{"tie_embeddings": false, "weight_decay": 0.0055, "grad_clip": 1.0, "warmup_steps": 200, "seq_len": 1024, "train_tokens": 126300000}
Each number is 500 + 50 x the weight over its row's rms, rounded and kept within 0 to 999. Layers, rows and columns count from 0. Numbers have three digits each. The size before them is the row's rms in percent of the matrix's.

# layer 4 attention query, 128x128, rms 0.339, rows 95-127, columns 0-127
127:442464484472454432470504555455459488495533570497458538567456546465489607451534495416541521564464466489506425481525508472499363557465472562458568440597433480465567478556495402483420526519497510522531519477525424466470607480529530429455521525488497535534540538378477513427484474498504498431421506550502554524466505526455436419473527598577528513484509418442501469468594473482434483569350
077:492562543498477474514512536588437466620514498535459502381508535538461557501498530513403466526410553526512504500426516449512435494500499462516480504306555558358477439493511616488499418562500470561562541485539529494481508542458529443482499469466485486464496510593539544639450455518465527527461504494502453432572525448494512538612443468472431529537540463464449544503539586474517494525535
083:501501512564517418469457513503497572546604576517559456457572520548474521447573498433441495489503571503524425499421525507539534456455538472533493447460416564355564522580496513480468555532516457618497449450552459475427554425469446446546461450440459510476501447523613446539505519479505564485526461537554502469597505497443533448462594497454534483516429453520406470524463491425391456463431
086:558494492520460481451403468567588526478519412471583515411574485503505523473520468433432489442390498464539462417521478495489521409460545462486553550451473588529530514498443528550517535473477512487416470502556434463489464443443534507518548600451499549434455557465446465472504508487448558474483459449603475461454478511482499482481496527434490515450423586563430617655562402527497462573477
083:443503365523409538435527485491570486580401539491506539546498528486445529577556501485576477524397547528471525504572498479423515518519524486435530466529473479559478493449508556489549614430412483419466447517577473494473519419486430571483559538524454573501508458402438438514486622567482503435460469503498499578534541580538490443427459485502518466554454411553516509450447424514456585496486
067:456518475521534543579441555489571493527473430605473502449526447501512473509476463573487429594525474524483521420524430556526596608535485473591541585490557436495523469531482536435491530618513536500486477532478482443553504492581491552531481496345492492543618587504543443380506514511490463454497495510456470566423478536514543441475536501446576469465439548564566429492481497452550475584547
090:494427511548533480481478561466512469502538418512467501526438428454468502571519390430547440507435490510574504514563412503528513572409484487473503503514465517630551516476583479533532530467419461571476448472539517447532459546442511495443558400551529402476576493424542567404435545578513408547461441489430511520471454486537523496585446523517452487388501433554547418497571553501476515490573
080:543508517540522492641467522539349584478479543442531472531474520447421469386424574413530475485615503530490546509399437475558576574545466518522580544533576449419477540568487502447451500585557550479489495499463403522474460509491479516551443545474524568461542563555509565513469486469496500460589477482568511472509544497507579545515570477432545519522520540491476528479575457575504484411507
081:542527488543497498449554549615582474471456500529379486480600486499488460571547465481535524561405535476568490535631510524491479483533569515503496461490578527422557566467506536530507527435547509432467451461531434511600443429508467545411567561499397468481508493525470424482575525500490483537421548560512527531560512533410452455473452430463432513491524634530488508461434522521384484510459
088:495547540522557502404435503558346466492520448544492446527526512470488417504541491467460511556491494427487497553505403508523457554544554543404493504522565534504475443457465514527441398435460480636606495520504554500547444592478602483466490448449549407419518518476590573549390521554503474543439503502463429493517496437575510548590422531579483506510537467490528463507523503526484551538481
084:537471553520531410414580491572498511557594491529533451502466471533510474503389535486502504512464550515434494451486605500482446446511459591494495486470467540446489451534480448504585491485486456615563487444497516604508446458549469518557555510482455410466460487597485585514560406404519556506574566516455489485578533505481462545475506381494411471446522509361485480464525596539444470461519
083:489492508503441484486514550544414517491590520409480523550526517451473464450487468415418541503485490523483540472550488511474562612550555542492424443546556562540532411530504497427544355406429502562501482468490565424593452521510553473543528484530506431521533511497519490427429535531540428481493378508408405561379513472487560574512437516513456511483475426570545457517507511469489425504576
074:451468592525487538536587454439409513520550521482552523500429377479469516474471474429589530380528414485452488453516520534513505564535513526509470433500417524553545515520443450561521560530430500450538465518468497534502498528446590483474403524544387450441444476444446619540482536524469420552612574563408555551484550527572483469504494454506483488523484397456460513514544556538455520540533
099:486437505531485569501604549491457410487484494447496590518437417499486506486517538504564486498519515524486502566501508515497453574501505557437457388617501463551535505560546486509561597519391510492403564486425596546515456579517513557404510415566467502470528459474485536572490500508481512450364507476507517442557558556559556509573538483594544505520546504508515466451609601501562548533520
100:531555375451510482484485458465599513530459397482452532469437457451473475540530445503494454562432446514516501489523518510502477325419548434533541561488460548526522536402563415602530529504567483444498462448492451520587465394522461480450525551577506527521434443539460495451556534465540557412495526534499568520480462509405433485466437521479481608488467538516443535467429468587457497512504
095:488518430486441595450550482484488476548434486583479422444395555449482440481546512607542360510511536528449519500502530452475587566490529450447474517520486529519459521556532508473495525462497452481548524454493493513611491452571508479547486473620508437487521521472511447576511486555577445447488489414483448538460495621518484549522419456492450466483588406600571461489518426521522584603490
092:531540537535427454531519439564503500463435540573536538497474483521551503379508510533571499499505540538534444500524614495512529524576595524503480535517441508467503641454543598480542518495479433492488498481585401434545454460525531523449549433480505446474419585496539573561478564563505457399494586569492444550497481502394537395431439431501471471504401527468477545515453448519452567534488
096:485433459531477501619449572511495516497454501550530535548400582501413568538466513451435471429584482558446510455425499449552500502478461567472437462525474473478496471559464403487512513525542558555588452529508511468514568498580491402479457500531404527501485576446416470528487451485547397500518392396538476473474471458607497476508521557485574554493600498554533513486549548474509487449377
115:517482489486478530502474510505604583546484509567470459479461476490528549507548525498447474558500508547581435487508572609563519448510582558561616542489476491488498496434559462471561517572616526502512483499580529514489499553524516479400563565458531600410402459468573453548498569564446622452450514536488451457468446473492394521504499538482458621465558588462477567541496473565540507471510
128:527481522522476552535417517472451472478579507529541466477511526489627481442465549409518498499482615435445455530491445384488556616538407507527446442463568434486480470451538441455405528499506449444522485493493531536434582478510540413566462504347523492471524496474424545557487435428455509600501450453486445508518499498573474575567517512510536534491507508431531480402523494583552439507535
128:492578538395504471545541534531405591543545519439557453584538499608523471526416470449487522479578426494516555508548550531535529523534520527496491526520495523417442486535466507484472491516479556509578502478415549572455474681553548510507534469451526606467444538464512418488530461481535489558461504515468518420422583395482530463467560550531466456526542583458483487549520592402489536556519
111:540502473432541397489527488417535490527489566518496524519404449552484531560446454419490448465438488575421445535411540554506471539507435482593475530507453542414563570523512499360509554536514413611363461419529523565547548528510435540538493516481472475485483529532526500473564458509476477568482494456535544514544574426530529539433588579490482430404498560495487494522466507438499567441484
135:548495398486469442599535450453510553478431419460495514514467523490488597585436499505522613486464540531453461557510393474468489468422462480494458564483510457556510544495564503473482471469545464373448494462440524492454434515449497437494509543557557466499493437460385550488518443391524450459528387506578511549529435529497427407511449427441561550489425437506435501467556510474458518588484
109:545585532458549490579491459492487523505391458515457583404512489483616515447528478486425484530512550471487538532540523510460586502568520511488560503488480431448383574505480543496465489611531513620539588570448516464519484492392462471592570526447460469476482555602504589391459505504503487504463429514450499418608567477485522458574446481406507547548520487490438507493538498510532535486505
124:545469485308499466523499547509491424545432509456459485512520573467407529448503546511438646479490570540539481442437470507513464477538567544431496439455443572546464491424476485594474490493455538509428535503570474527561508398440437498524478465623589467508466465457572475466489509509554482545529414514503533511539402562527570510486471525478516540524451497455556529590539508506509444400520
152:510516612420563431484394584548414501550500516468487491513498487467517469504590559451560546545508491612526538473498503527436412460506593541489415570526478521425529511535502528565506470567441463507531410512552465642534500461531494512462485413580522454518418438537561491419623477519549459433499551526523539531573442494510588462507509591566497489442548545483511492459461483546525548462486
117:576567373530501489455456548492578557507561495526531532399515553549529590505441484505473485447467478413402491534430374485547484493523539512551451538551476462530493487615492487454473501518542444436469500542423483456503502527449431535603505430538558494526534486509449441576558533409472548408520500422518460459384498515507448530443525472554488519552467608488437438472455555574453465539525
126:524500476556501566497569488516519552563465485471573479551448447423499431579542411537542496539467460562480591531515450526582509446498508537496573573493452533651447465513519517456556492526498478483448588490423489397479384506518474438381569538473473529536450429403486537523547459511508554503464471470515477427540405488480442486449568479480439570542507582459516446567476595539552500533556
115:432546437547483497475479490504409451493451437492562486465519489471478540536423444514556475492512568460466558481431480446588461551528530465408540537468467440485425460436518428488546532429433503434470535483499554466418516514563512393458560384461607415539516548473542564535504461468520402507446514457524517441393512446552572507507446553566494387482494468548586504574433466547528433554489
114:443532500488576474474527423517469416554475493482507440512468498546446596542566489498524328526458376436539506555441471440571550558590441589469562495573508535511535467486500525406504517465485513410474605536471489519548454498521458457544542497536578547468468507462489408472492433486525618547530501436486456415461475472569499476506582521502476492448432573512495456502484501542596499407499
126:522444516525547537449537588442508469501438476435503498458565487562535506581546491519426426455551483442534514481519499507478563477428565439560448454398447516454488511491516532489490562433491485464564413422620384501562552516466503469534474450527493516493517546422590457562553431569537476509340507406490573510502528533440491479540450581452457505536482587492504405458405477498448524482477
113:447521596360516498464430542528367501527521461482548521503565523457523465539446530548523430504539474439472465471506493483499469544470471486574471498487559496371562530502445614561526474511448456577457471478503496429416498435472508585493375593439473456551502493443481569483536523520529551418440512517488497532442546418529498468437507407540477379434522574489471433463477577477518491540512
126:498597605411544486516376630485416512476515574494402500450458512508595440418510490522518455448517511586520524422478442468496498493483512493556472517495512463477531495446449491449517476535419462427524399525575458540486534498505456496527500556556479441537535500507536532577455393467448428565491520467567590557551489579549493547465504518510608425477458498462581461480574451443500462435464
# layer 4 attention key, 128x128, rms 0.343, rows 95-127, columns 0-127
126:472473465465503481517534492498417529452434562462508509573474542398539517474439431500530607433535537514456492476543393407448393509437531572540528481617465468484488415541596462468503477479527503524550513510504435511410506538499555523538547508457522499508477565404530502532435481501480459489528534554561506555426558545547475471508478580631405480500499429546452472491496559502379442455390
070:410450389491536538507548510542427463519572537515476494481412511451556486591464508480548456525487502586521588555457485446597438521479453591487502458515543588651556422507531502499562532476447533539549397551480394496523531533534469495506410488479440517499473348417408496520563544508520582586504450494511535556484498506475546492469497516520476517464497477529488500438446533514413550505564
079:434459472493468531492454447504578465572514539571553625457469418458536545514514553506481476512386521538568494487576436497505516441527511553432441521522435413655503449512443530502559485486424565483458535513463561427472532584390488476529477553481560503491490462490514620426464483526446525522538454454529400494408532381513546506572507459543540488498571507436519484524574544471524517451485
074:568456497525535467536472455509514482428450504505446539489420412603480456452457523436471529490499500495498523466478486565459491401374519493473514549445454477594523504506432426523440577509502520514516514537533515480562494444477430437465505480614455451567488574523497624396561579484510504452558464513474433468612493559414513434465584429482550465416503464451543431440603522556524499478463
074:570508554500458458535449565454519538531594544520466499486575503501521475494488474500420503454571437418524497464532427538547523413508548514559588512412518527562566596524494526509417577546497504460484573594541523549504478481504468517434540506654464542586474535557517480496417547521458583554549488386494485488508441534484502464498497529489492521516464475423559525366524625454566425523548
074:486541578485458521545511441469468580478532471595512480495630516466501556508470478387453472534447554437553384505501565543550474466523477552620547474527514532505507586498511557516515553571531472510576471485573490472446452450483506482601587558455502512531454549584432442598518448450532493524501503558561563471547492447502466472530494500510562549530376578442470602507524547476572510533592
084:459567552473451444434547528546566499477508520455576574479500465546459498450501462466508540427562543430510441415492623582482493475563512479559495547415506444468546510553490560470537565542498494463552402506548526494460603439427442453558478506432363493485490556571476524508509513450573510388482470565463433520436525494466426420484525415453406497508491435512464558555495484424496542535576
089:542446602607459486579450451506488526460527518450643547459472567461506612546441423514460508457453583476547523538615563478405427425530478506488462468416412489537498492387475429544510513470459498533556534540415428502497609479464448535484443493424494496439504476486519551498467532457443491547467514590548447500514508467552484456501412580505509468500489451483488479583558520439503524539460
074:479449532461525483544512557378526557443578485548433441475553467534494595466581536498430438554516458426494531510511381528457546540412482531469532528585537485603459471450420457473443625533527469492459567519523513446469434512586477438488497495528535538548498490469569454599464507543539468502401506473513553455547514574442421423517569541505530473478496562455593443476553502518548548577463
079:410485526493416561469496515515520447615488539483550524517534490488512426544573483466591534510550542479532505450480509530464471476473499439459466522445430468589489518565462643553518524391444571554519447544520569529465510601491533569467470524443443506516487488433483421435520484550628572407434445454405445543511502445487500429519528433517403553564482455506455510491500450448467449546570
083:486529448502455476516506499518512547479491475609510449471430563433567605483505503435567375500478485512494422466456468408542491608468497473534435536500475505496436441398486431502519374550519520461544469458421488436505506555475534477512472524447507431460548555456558481607485540463394371489438486548532426498499412519602490515470549484458516423509511418545533500491482410534433509544508
096:473502574463429517520426475440502435526487475476520584410439508528555497508504530580544519576681531496543553513433466486460561479543496512488483477503607398602489477565585543461444511545411456440555474527504549534532510589615519526464439527473467507555511551584497459521456434617566527479479545457517515498489546431491478443518534424554503556537480421560440480514514459485560521472480
092:469511571563580480447514442444505479557581496541444490592497449562499482473517512548561448537445521506475473536485482546523481482539439406521574495409480527483514520436440572447536502578448399586544437430449460495545593435476480561639368513434500460439544424519533509483527476490503509439529508525593547470537478483520553528485436533481482542531551476542479511541437490599455456364483
099:385430500505606536405526462524478436525488559477466407589447438409517541464560462518523407496470510467525515439533458573439614538480588556498555414486527484594485422564489431457496452487535583531513503502496517536473497487554546464444388512431481489469439494481512402494494496583469558485492510483505508458417536479485455498550422580513472509482625475588513509511428495516536436483446
081:524529445391539460519522616508456586545534506438491435583458510430520540504495520400483516408429414506538501642599515439550478471555547507507528589504522537486480520553525524538386467476521577467475492481473480585444551536470493488501505522454563512631452460559553538487539460538413597451510450446520530510462520485436520466534458461486472491455579506440481491451575564489461449589501
102:500603562445574548500544519503476505403407407484577518449526467544514435493554510438513442548557564488388378485532482527503533460495534580578528503540470560561458490544471547458463480495558455515442550506550608540533410513516519477555538548518586569471464506618537543465522526456491492581553462539478532483449519500501567510535497510392517557482447538539462522368428438527561533466479
097:504589481585484508507437441421525516537546478439431441520580440490489511509589502501518488455506490514478380600471450458545486491573459523530494454509501514597436496463577509609480495464480517443472441540540541448485450489495590432471527539524610514527417458472544593522447525487493540497483416562544524580467428542616539500546424466504567554546337484471509460531510473464527530569515
105:532565551593587529558471520476492599379517416544571441460547541485517382394543514445447434522577560453518441500526518478485439509519438534448420547494505551524477535386523562601427434579413436509454546521521523461515513489499542435506465547542464484519499522529466544529513534409482429482497516442457480531553479502452441510470561467464529470526474401525487521419544435504403470516560
107:517514574437527488553415427538438535484546448411450387557498478469574502479519563534460459450541605494591487467538522583461474453430545511521562555551523499542528523435567528540529546505529456509548499454577498439377429407575535545457514515475600514422529455513471521386469543514472525520517530522422434517452466493378435447525488512535465468455569536581448558471482526520453493552474
105:408514566561562570417495427524491478515446375487545528441496545550505434371549504482495451520458540537392556544491454390487495569511512498532483418547436543537385424529498519401462542531500474439536520389505510534506559480617451549509569490483472631498483448473519491442575502472507488481436515432459482460541548503475498571451507511513451445537508550560492475475556494454503454453440
128:524552499475453435528540479446492589567483508591464532556466609488513416500485516524479402481526502563504524506560542500446523563432489439511487647505518475442446539539523429462559514513419450432511482434499497453355450535499461539587504468505583519443533495577509623416540507473471399466469540565474489501449522452439485474504417436508448473535546483441446538472491584431462516580489
124:532558503438484514504539435513489502500563505467569504464450593442484494571486508498554481446427541488475438592518521451465481441513437514658468458505447596503482506394523413595591459528524421500402574519494478511507506561548444517496511517579466516468518460482505385480523513542464538551432591475455455437569456515447529526560452498432414436430507493476521538419470629495443497504467
123:460558530454521429530419514544562463534414419562419560504526495525579524631479522501579535593462500388507473445585488490514444496553525582552562507493517520628561506455484486512470519485520499474410506493515577506413497467423552552434506561431498517576461467484425515471496526564493474532467422464570383508492484456534554571522551440512434510418562469507515465564512437578529502544492
119:624507553476447512408643525519534466436456538556454522487489520539565513534514438527540483547443591470462565451530509497546440393472557414510496562492529481452460459428518392517516512507549499534478486495583490514624461417514460464501495529513493464517483450547590469456436513614538495541525558488480516451562533553404420502479384578434561484522504487498469520537491553514582482542575
133:533463463350584474447469511607567493571452537537582523472500552460508440370578531497553569495530580502514476483392453502489458546427508570440485376410445550462461481510481440513577448517516546570501517580517484457542562445428528551545444463475473467467425519455541500414475580528461529523514524500453480480557452567519583535478467480498482563518505426451478546584517487523531498442511
135:476420496529602518461466467508528440590408523582489441485513624443515459488580528447438434537408512542591497501466447467428522448386512463472429484413430534470442493583532438455571490472403513534489473480495549526450420470492410468531496410452582485434484502549507483546565502496526473411418522510493529482455482471519571469542491501557377558485559475555485451492485484537483514438461
112:505511454402463474551519445503520471542498489488427518571463526590604423551507430534553475538415517452443430430488447415617533582538514502534436518419522455440484453511518492463442555475443425452511416462465473534519480470556543491406534450551475464532495476493466568478513436530452501522481527535534529556530467467399437603502542420523531514531489619419430465389459483446453444545496
121:447450507498485611477418416558451535469545521509486478518387443525506452543453486510468473596573489503482587433497530520592565500558546593466521534488490510470574568423579457441484528575473527518474510511518460625531472507502570490393486478478529526561490480530452443540479486591551404421447461588516468504501499433544529567421486445467522451534599558436499489603449496555525515543538
119:487445449510447499523525519448577603395475416518568461481539523504581535550500487477479512535557557487454511524500473489570500562430461481519370525413506474544447531461445453533395530560419509454531454471532557504436584566507633437581496505448560468520552462475518517550552419496443520489384427488452493474535498500595534487452556542481459551510580516482501550534490443472407432577516
126:554426547483495460561471526416519567469455386509477487558442483427562486455512451496462439453539439507453451480512460446504551565506471568527498500500583487375514476492522417557410522554495468476410541491440385541511434589586507523545547487506615494538564569491511468478506468508497523471601470503593585434494524516516455439487500520436601494427577512588459423491473486459545490538552
129:500475527509493499555435493464555411472440532490467576462597511541529508497544534545421405463500453413501430526562476520430485561458534412558504450450463421481526538578474474521431602509432463400470592462470414467453447539479423495497443462462511553516534584545564504589493488588470478537451569404525474463556496487474477575488505518430493517565501587488520452459515570374547503559523
130:480494532326542539494432512522493536456383430453589519496615515514505487504460471510517463444450468561563481427431488526533445510524536453553376565512604502443455549459438552524615448460476424485524476564516496542509465449528524469532495525559538528505512528488448531543434499483566468489511574453559572546461486473457523521525530567519474511471484592588520508579376489598486536456496
120:436456508480496539520431493435501546482462626575447556422556568527548522509443596512486457488533478524575507502528328501504568531366467540573462438540457499584411479562436523506532542420380500513494517502563502477448477430506486562606508494479450506459517528460514481530483523555498518475517519441494445512521532523504541624579507421513490514464489501455587409441564510558503475503496
# layer 4 attention value, 128x128, rms 0.453, rows 64-85, columns 0-127
114:562497533550437517539537516439546582525593415583521585532519664522494380488545486488407549484449542535486514501411471511473504486561551493425474478442508598522455485515537553393503500433465430547438548481504479581544460489389494511428512561590517465451491523555489503455565483434440546499554483484531430474433478536474578550486499508480526556463477478523454571538445476537512419419519
110:516411478501564554511445401595547490429539432546538475441557484480511403533468559473527486594521496493492568559413561496493496551546528469444461511449510555520570469535582584518433456408510603525471437522480512475439489503445505461502465482406463479501515570480492523378500536541497494495543518528553524459415510571497543515520419510507494478458557607454639430442446587504579503528543
118:463529475550547506409481504475497511499370583511408481489479607545498489449573527600470447536481514576563524630516556590623572528550437570490434516528463513577439476501499562470568434550461451474556468424567536516457507468521552490551496487585519462505460523425516497575534538481514499497411544424474442483556443571485571521486435455556543465453456484528544440463489482471556577503513
120:532544572540442460521664521490539532495413466518467492570480439548488522437435497576424517410468490555504448523557470519513538521576512538432513427543567478411422470553513463408454571497436596467508554467555493464503505563490457534554543492545555485430502491504553542503443549473481477541454515496510534463527559516458573489487458505475455503501382473572389456523495533374491602461593
113:541536526506427533472506440528542362536530522571538542473500511407467393510490468400446480389546543461512576548537493481427504495519472461478558550485476508527552455592551465565457504558583475523463492480536513518561489466446511518515418532590439517552480464339470501488478528504452567467493498516567532482441496488542523584486426499445466456482498509435511488542497387466627533391429
120:547578472516523503475594455570450431460559474512474527447499437508559555539519527432476506490542501423492548581431542507492495509538441452552562602466449504594474474481537577519448470517458562441500509469436387571504590558473509539482469466593615474477447499540444524484515480484485639396523502508420509505472563504479488493604541483632516618465527493456526550431463466489468525523489
109:504541496527590478513562473443500480549519530502518577504465586459579524591421601470465463569463525384478446469459513430493510522453441477561470566482549551533565486480508489515592562582464508610478506480433484548611529522563579504448522460499511536465544522508537448509546551612479442432445456458574469499497476450507588443492469487476601482479469500509561385433509521504631462504532
112:466507536478590498473606526497420528522432486550496535487521439455511581426485507431452541426450518463518507452595499432453484532534457370526503421501539472528455577510503548493485424582514479496506546485516499492533435573554491439589559475577473471475450448569586474526525581494500505518492442461464399501603586443457579418507498543471455492519428476383519456417546564463474569553522
115:457577525485492490619483504432554480422444543434393575434493553478522602471496532516534551508554439590547486365399453461430514566452535559444490502566562424485496520529475500444510464467500539457585462591493576486468529514455456508453565503461468509535424552499492539538543475421517434446494520526500511512564548491553594481398441458487517393466436482519535462478494532453483574437520
110:480429420538431498512549501539582533508514505655418446549386468528511470467475467503554510552490461493512482454467508573457489518493482539582493584479369459522500467550450521489558435522541501514483512557457566506559583571419415523527470545558496421383451485518612410520547525517439471500455548580495501462395444496505400566512514497543480453507528452525431517479532425472487523463461
091:507491519564506439522607471445536531485500502536558460622506509516496622473552530500571450553515466461486431531465513514555450548522507596559597569510495395543526562524485512576585470563551453508514556488501429455434496557465533536509568481576553475454537497455547488552464530532539537430565538504418437503413540564352447492586585540545427507470526463470563453471486532511482566522448
110:515571481504453495436431503495480528453483461499491549473446466514451417484439549478463553476407529521490470577580489524518547432469530567463459466526510519455529532558432512492489419561483490464451527406551589516509547392617507573557489390512557509516570495436503463479450418389456361561481498530456391414406457487528446492539602489504500533488511502541466483529492568465472517497406
109:501448420547460511497516523528541382575422457542409425552452460591546516572488470558435528491512581471548461477540572395456551409560537454547476550504545468430484496582443467473525466629555505471484510467502471445515493558539538591536483568537537508561475462422546624463453513561525529497450496437549493490484448523468497549587561465534447561435504444488415573447504527521518453478510
111:509536548512566509501483461461515501515562456585409499509398426468463478548545566501474483453472535504504459472537517484542401429491523452462523426539568472450488614549465569426533594436451519561429424521528568566538492528489501558495480470443456554483597528482511464477508435519637621545510461486527541450581475517542573559441523525508406453468447510524514466566568444533485377502536
105:519399399527465454553464453563449563455395494523518513475457488553480514458495565429476563547563519392529522624435468496503575463531549472526475455422488545542494469519430493500467546533504480428502567450503528565514423493432604494431520582460457632506507511459461486515533495467423507520470439580540605537440499447491497360545580492528469486481475516558560435484474504534579501506478
107:497442428461450469513520442538502584515513539419495496598476503490488479531430506504485506482498485367565524525455490566384532590490398556343518523477400488497476518475428482542504571476407481476416498396510554487410585481582515535481498448427457466500475467443486498542531478480530488476517528525511538433507475529545526505464554496550490508541608493482424492592493469374436541540436
114:499612544551546512601435477476508557426372505378484412535485550508598492574547484430462462532442461499571476498560471479461471496547504530500479570548574548483494497461475467488531443543489522529500443496519527517430483492421549545444527545438574408513513533518447485598561565504491470542551474494462455476621474545558523521484511588536478545366482478473468580463438525568545525584537
100:502600559521476466497499488521471434539516557490472515583565483480487490447509434482535474468435487465521452494457540478528540491535560403509533532572414454543537531537566467585490449487535557387558397504528475449540531539521472556544464588528475486500385489418594574467416519422482488479414489423469497481515406613419448434468467481548427505452475497603490600536469526584476473515467
106:473492554503429539563540497412531587547500502403541472442465514442539596439580548500444528477491531399512534560513483489580505465530475505541444552405461528428433443503541549510495449452558513492619457515467488493509491544490469466529503495466459453511447521456484370500530496477482505505516598462439460413428441486540393437541537644478448452545449524468471520443476481409548492576409
112:476480482483414447449477513423509508494563484505516531540469484491452476494638416458534427588457568592478489629371618530522482459533498496488432455545502519423579504537442500465473538479496579560476434567522539566463478455519454448517527505501572427491536439488504460522515491470449497482539445459612486479410430402476587447476466512505519551530567464608515486486507508541554526531588
114:452438478500515426448498509473494475479481552465499500518545437573476552448562520529481517445532515575396553517461522477435496531626476465464487464439387557578513452468490559474519480573431468458559541443409401490427462520420478602543513548515484501462535495571480495535501544447429502522538522461473525603492585534550529599508486604449595523436511444519582554510467549588497546584451
108:445561482477496516522433488528529585489530588408453585385528472431468533499446509535523519577472507501461626484405450549557533497375502488418467414453490529468564560530505557555448538505433453552507481536473535494561445582476546492553615503425520436505479490470588447518604444544491572551518518464522528533470499533467530481407507506522475429531565502460554548563542474427459582490479
# layer 4 attention output (transposed), 128x128, rms 0.415, rows 64-84, columns 0-127
106:426461447587535559499572515506540561548470493506507438489512441516621595488533444512531462467521540506447448467540488539451510513463472444498503502515522550491570484556373604508483548622595616461468454470520455536587562486490531448497403465452491557436592455486554454533564498548484570517457564477532602518478564510484494480469507537502418420459538567474416464425512454548481523572479
107:534527445502416506504495427403464529474426547377468467451487575404542524553494469584525582504494533498535454455522488461522491555501555457495569500518443452554502478529452599400534495482517544482566433565483593502535455515524570536507448520469473436407534503510468481552590538515408452601518581503478514526540492581516477527403432415535485516492416419453466476542487482493461438488369
117:446545497644573499542503563548571502489480493474460436486509505540488462519549540518562505610489497460453512541421470519467454445594552558471579541476569455454526520454493408481433494444575508520542481570491450542472537458529583542490597531485661481494438513466469514585454489562511544461511425494462473510523484617459386407514519518461431496476441502567441570447462479556500462534475
107:509558516554549421469410522553480504511498534537594455470501544544483542503510484403470444550528473473386398437390452438520452439474504491522489518482429483548552519544514535595384430489568529501441491472533460485526535402485402529539547541570551437564519439520517454463466466465460449465451449469496469478566512451444530433557503421489539546400595545512450506409605479557481503474520
098:482502578515528498500519356531513503493573475523401599430475494468495474550513507603474585464506509470482565521477542525572497459414569452611461533490491499495541440432412565588549398447577562505612542565500576471506485475524487492449482441469478450507535535509486569486534496525510502497447596549550492481505505503549431549487495549561538490452458517498390485487354481584492466566535
103:501498576447443487460520443515467550374509471507498576559558498489499484425444534489516543437541487509552466472529502456508581482571494526570435465479505459473581377537470451479526501470532463525481496529447543369605503539455462465463422600546451430449516623550443493565452425568535508495503467475468524584504472495385485552519417493503513455550422503469403419432478469473543577490524
100:538521451400533561542517394531499480499534532568441529512531474467529557505408460568490532501419556476472525429449507482516461480532508527467474478517471511496536484477546470439453595317533552378508481530589459474488510526432602401530471547529450538442501536459452504580444549484574539512567496470576518479416487443522457503571431464511459470535459512530433525523501434478350455482480
107:550503567513506560504477450479522469420540502538562611519446448566414559572477496508542487463537414504416469456484452419428450508515520494622568532511416438492510529502527511465468549439530495517392404448537370442466556512458399456537525533520490554533453433508421522427477500461514493414469536522484539564433516514523394566488564524519517494528435515573491550486575572500479574435495
109:576504478512550509530544459443492485544506530535375499480458541541530449510445465427485372494467506452442588618535486475534553602515461475557540497490496488449529538593551512406423457512512506505495516443526457517542491570461481598606622454389542457563496439525487446476412484481447519504541559431502402438556438534454535464509509459532499535546554496447427477437522575540553501505533
105:443409471572479566516525492464407515458469431514450448505530563477486559429544554516442466467479558519558505492447445455494530556546601474530342411478684495478534491567453487518552482430458516497515563519558455524488529420550488475487540572494432541542560472400502486458497549568477425502564500497439472559502456511542437504531542526489511538396525539439519468441581534555504436526537
086:556493468562417550558462593535453547465428544471503557463553432437481431414558486462384524480444523495457517498403544525443491452599495537541508482521496519508502450475518447560503515448542438489440637575525540501517554560490477515464522564516398463468496508551472405433394507487510547505605461491421522540488473443529461456509556376462550424516481512550618479537491432477482497502478
106:505508521437540439391519507414501553505484574462587472581534487494465556525524436501502417510517508425590500508500493521560463359518467528438541498491464503558367500476455569545499519475535419535494549387505488547503560471502456545460623455471545455487526509485598538481501487629530570566474481537532552537603486473496528489543592558514510423484507552492522424542545485546403480437515
107:509524529458525456447551519571572482490561488559591520442621442380515493423503524539493517436571428484515502381474511533507518548584498560454436492500554497556483423575461511575560414498454513468523491525439476468554574489486553581460531429570419437615443529493489514521488531428494514568518412602504487541480449512588520454506505451568459481544505497521550569479533465481523455509607
111:490481472485531499505504477492412501424553531503611507461434558532530471428431519453500493435495483432441534444432507523520556432476464587504555510531482468492511549529516539515510471572494577503436447440456457523419485517491511408419539367502441470488412565375518563478578548480445484459500364468492546472424546542563568497515456416547511502585523536566461476376518456557461471479468
100:567489477531568574428481483461483505532554443573388517583456491403517507481467407527464501423461553532540442513435437533470581494552473523480518437537520543487517462543438589453555515509481471563451413592375514563448476510500506605571445529483538484442461625514479508510569460479579529479511457514540501404551494423547509518505502478461484424454532582451505468574512516480408465418529
098:494489549507500484516393554424482549489393462562602543459538590447486465491506464443490559614381539453484481583494462489574578387499570518516453498459611532532443500464513537509431563497541504512498474472481559449528535526478508575515568505545566607552517552495514550452537373539475488539516451469579509451513428440549492542536460542462518579471492471409532482585443468520469461499480
101:533575494545534502469514547488596577553497508493446510480479503540487546447477561514487484509535578592563526525464565553452558506620440474455582377558473402581514507580600442435470542570553551505485456507521519537522581429500443551511507427503492549537498565493506472506504454477521558517486538508511552512412500574468574464442501475575468519649510553568504525473516371497562478452446
093:551528521340556462458545526518630470466454539533523526481497509472519424435540577527548482499586481564473456459556484544514446527534478564555589496467541502567371512514524453492593459429473492524576533550576418472533480512541570555444540380574421422516420436564474505503481442609463463479469565496412479493470488518494507540472508458459515515465557478480496511483490494535564463429566
098:531455448541535585493450400429526547423523511538450476475554453428483492454467490490541472510457597515480370629561511489484474430495489445466475509430556459482514539440515487441475532493546505444528558481533467610572501490539456434373488615513484457492461507593437576459492495477494503440390549507465516609527535568485519494541568531521573495526490494611545490544484455431486462466566
108:493577418481421515518538516476454434471475443542459487467498620509451487449450529569524504508489509515533505500435467469450552569425452425464524555420567486489491439446388557555416508494501414550445521453569450578409549497507558583435468476555491457465528462534604481594551502518502439536516509486513535511519492595428557483517450430532390453542472478505452504433578523551379446503478
109:482516563560478498574462543571520528447543384537455462437555571479494536504548497461569486468491500497484488551507536553465544540546414511501495464549547482623545552560537598580391577438567479616465457518476529473497404568523472486511415588469528503485415467590467512557455523553520497465505511611433538510483491431487504456445520510457530511417381552528437496502474486457529598464509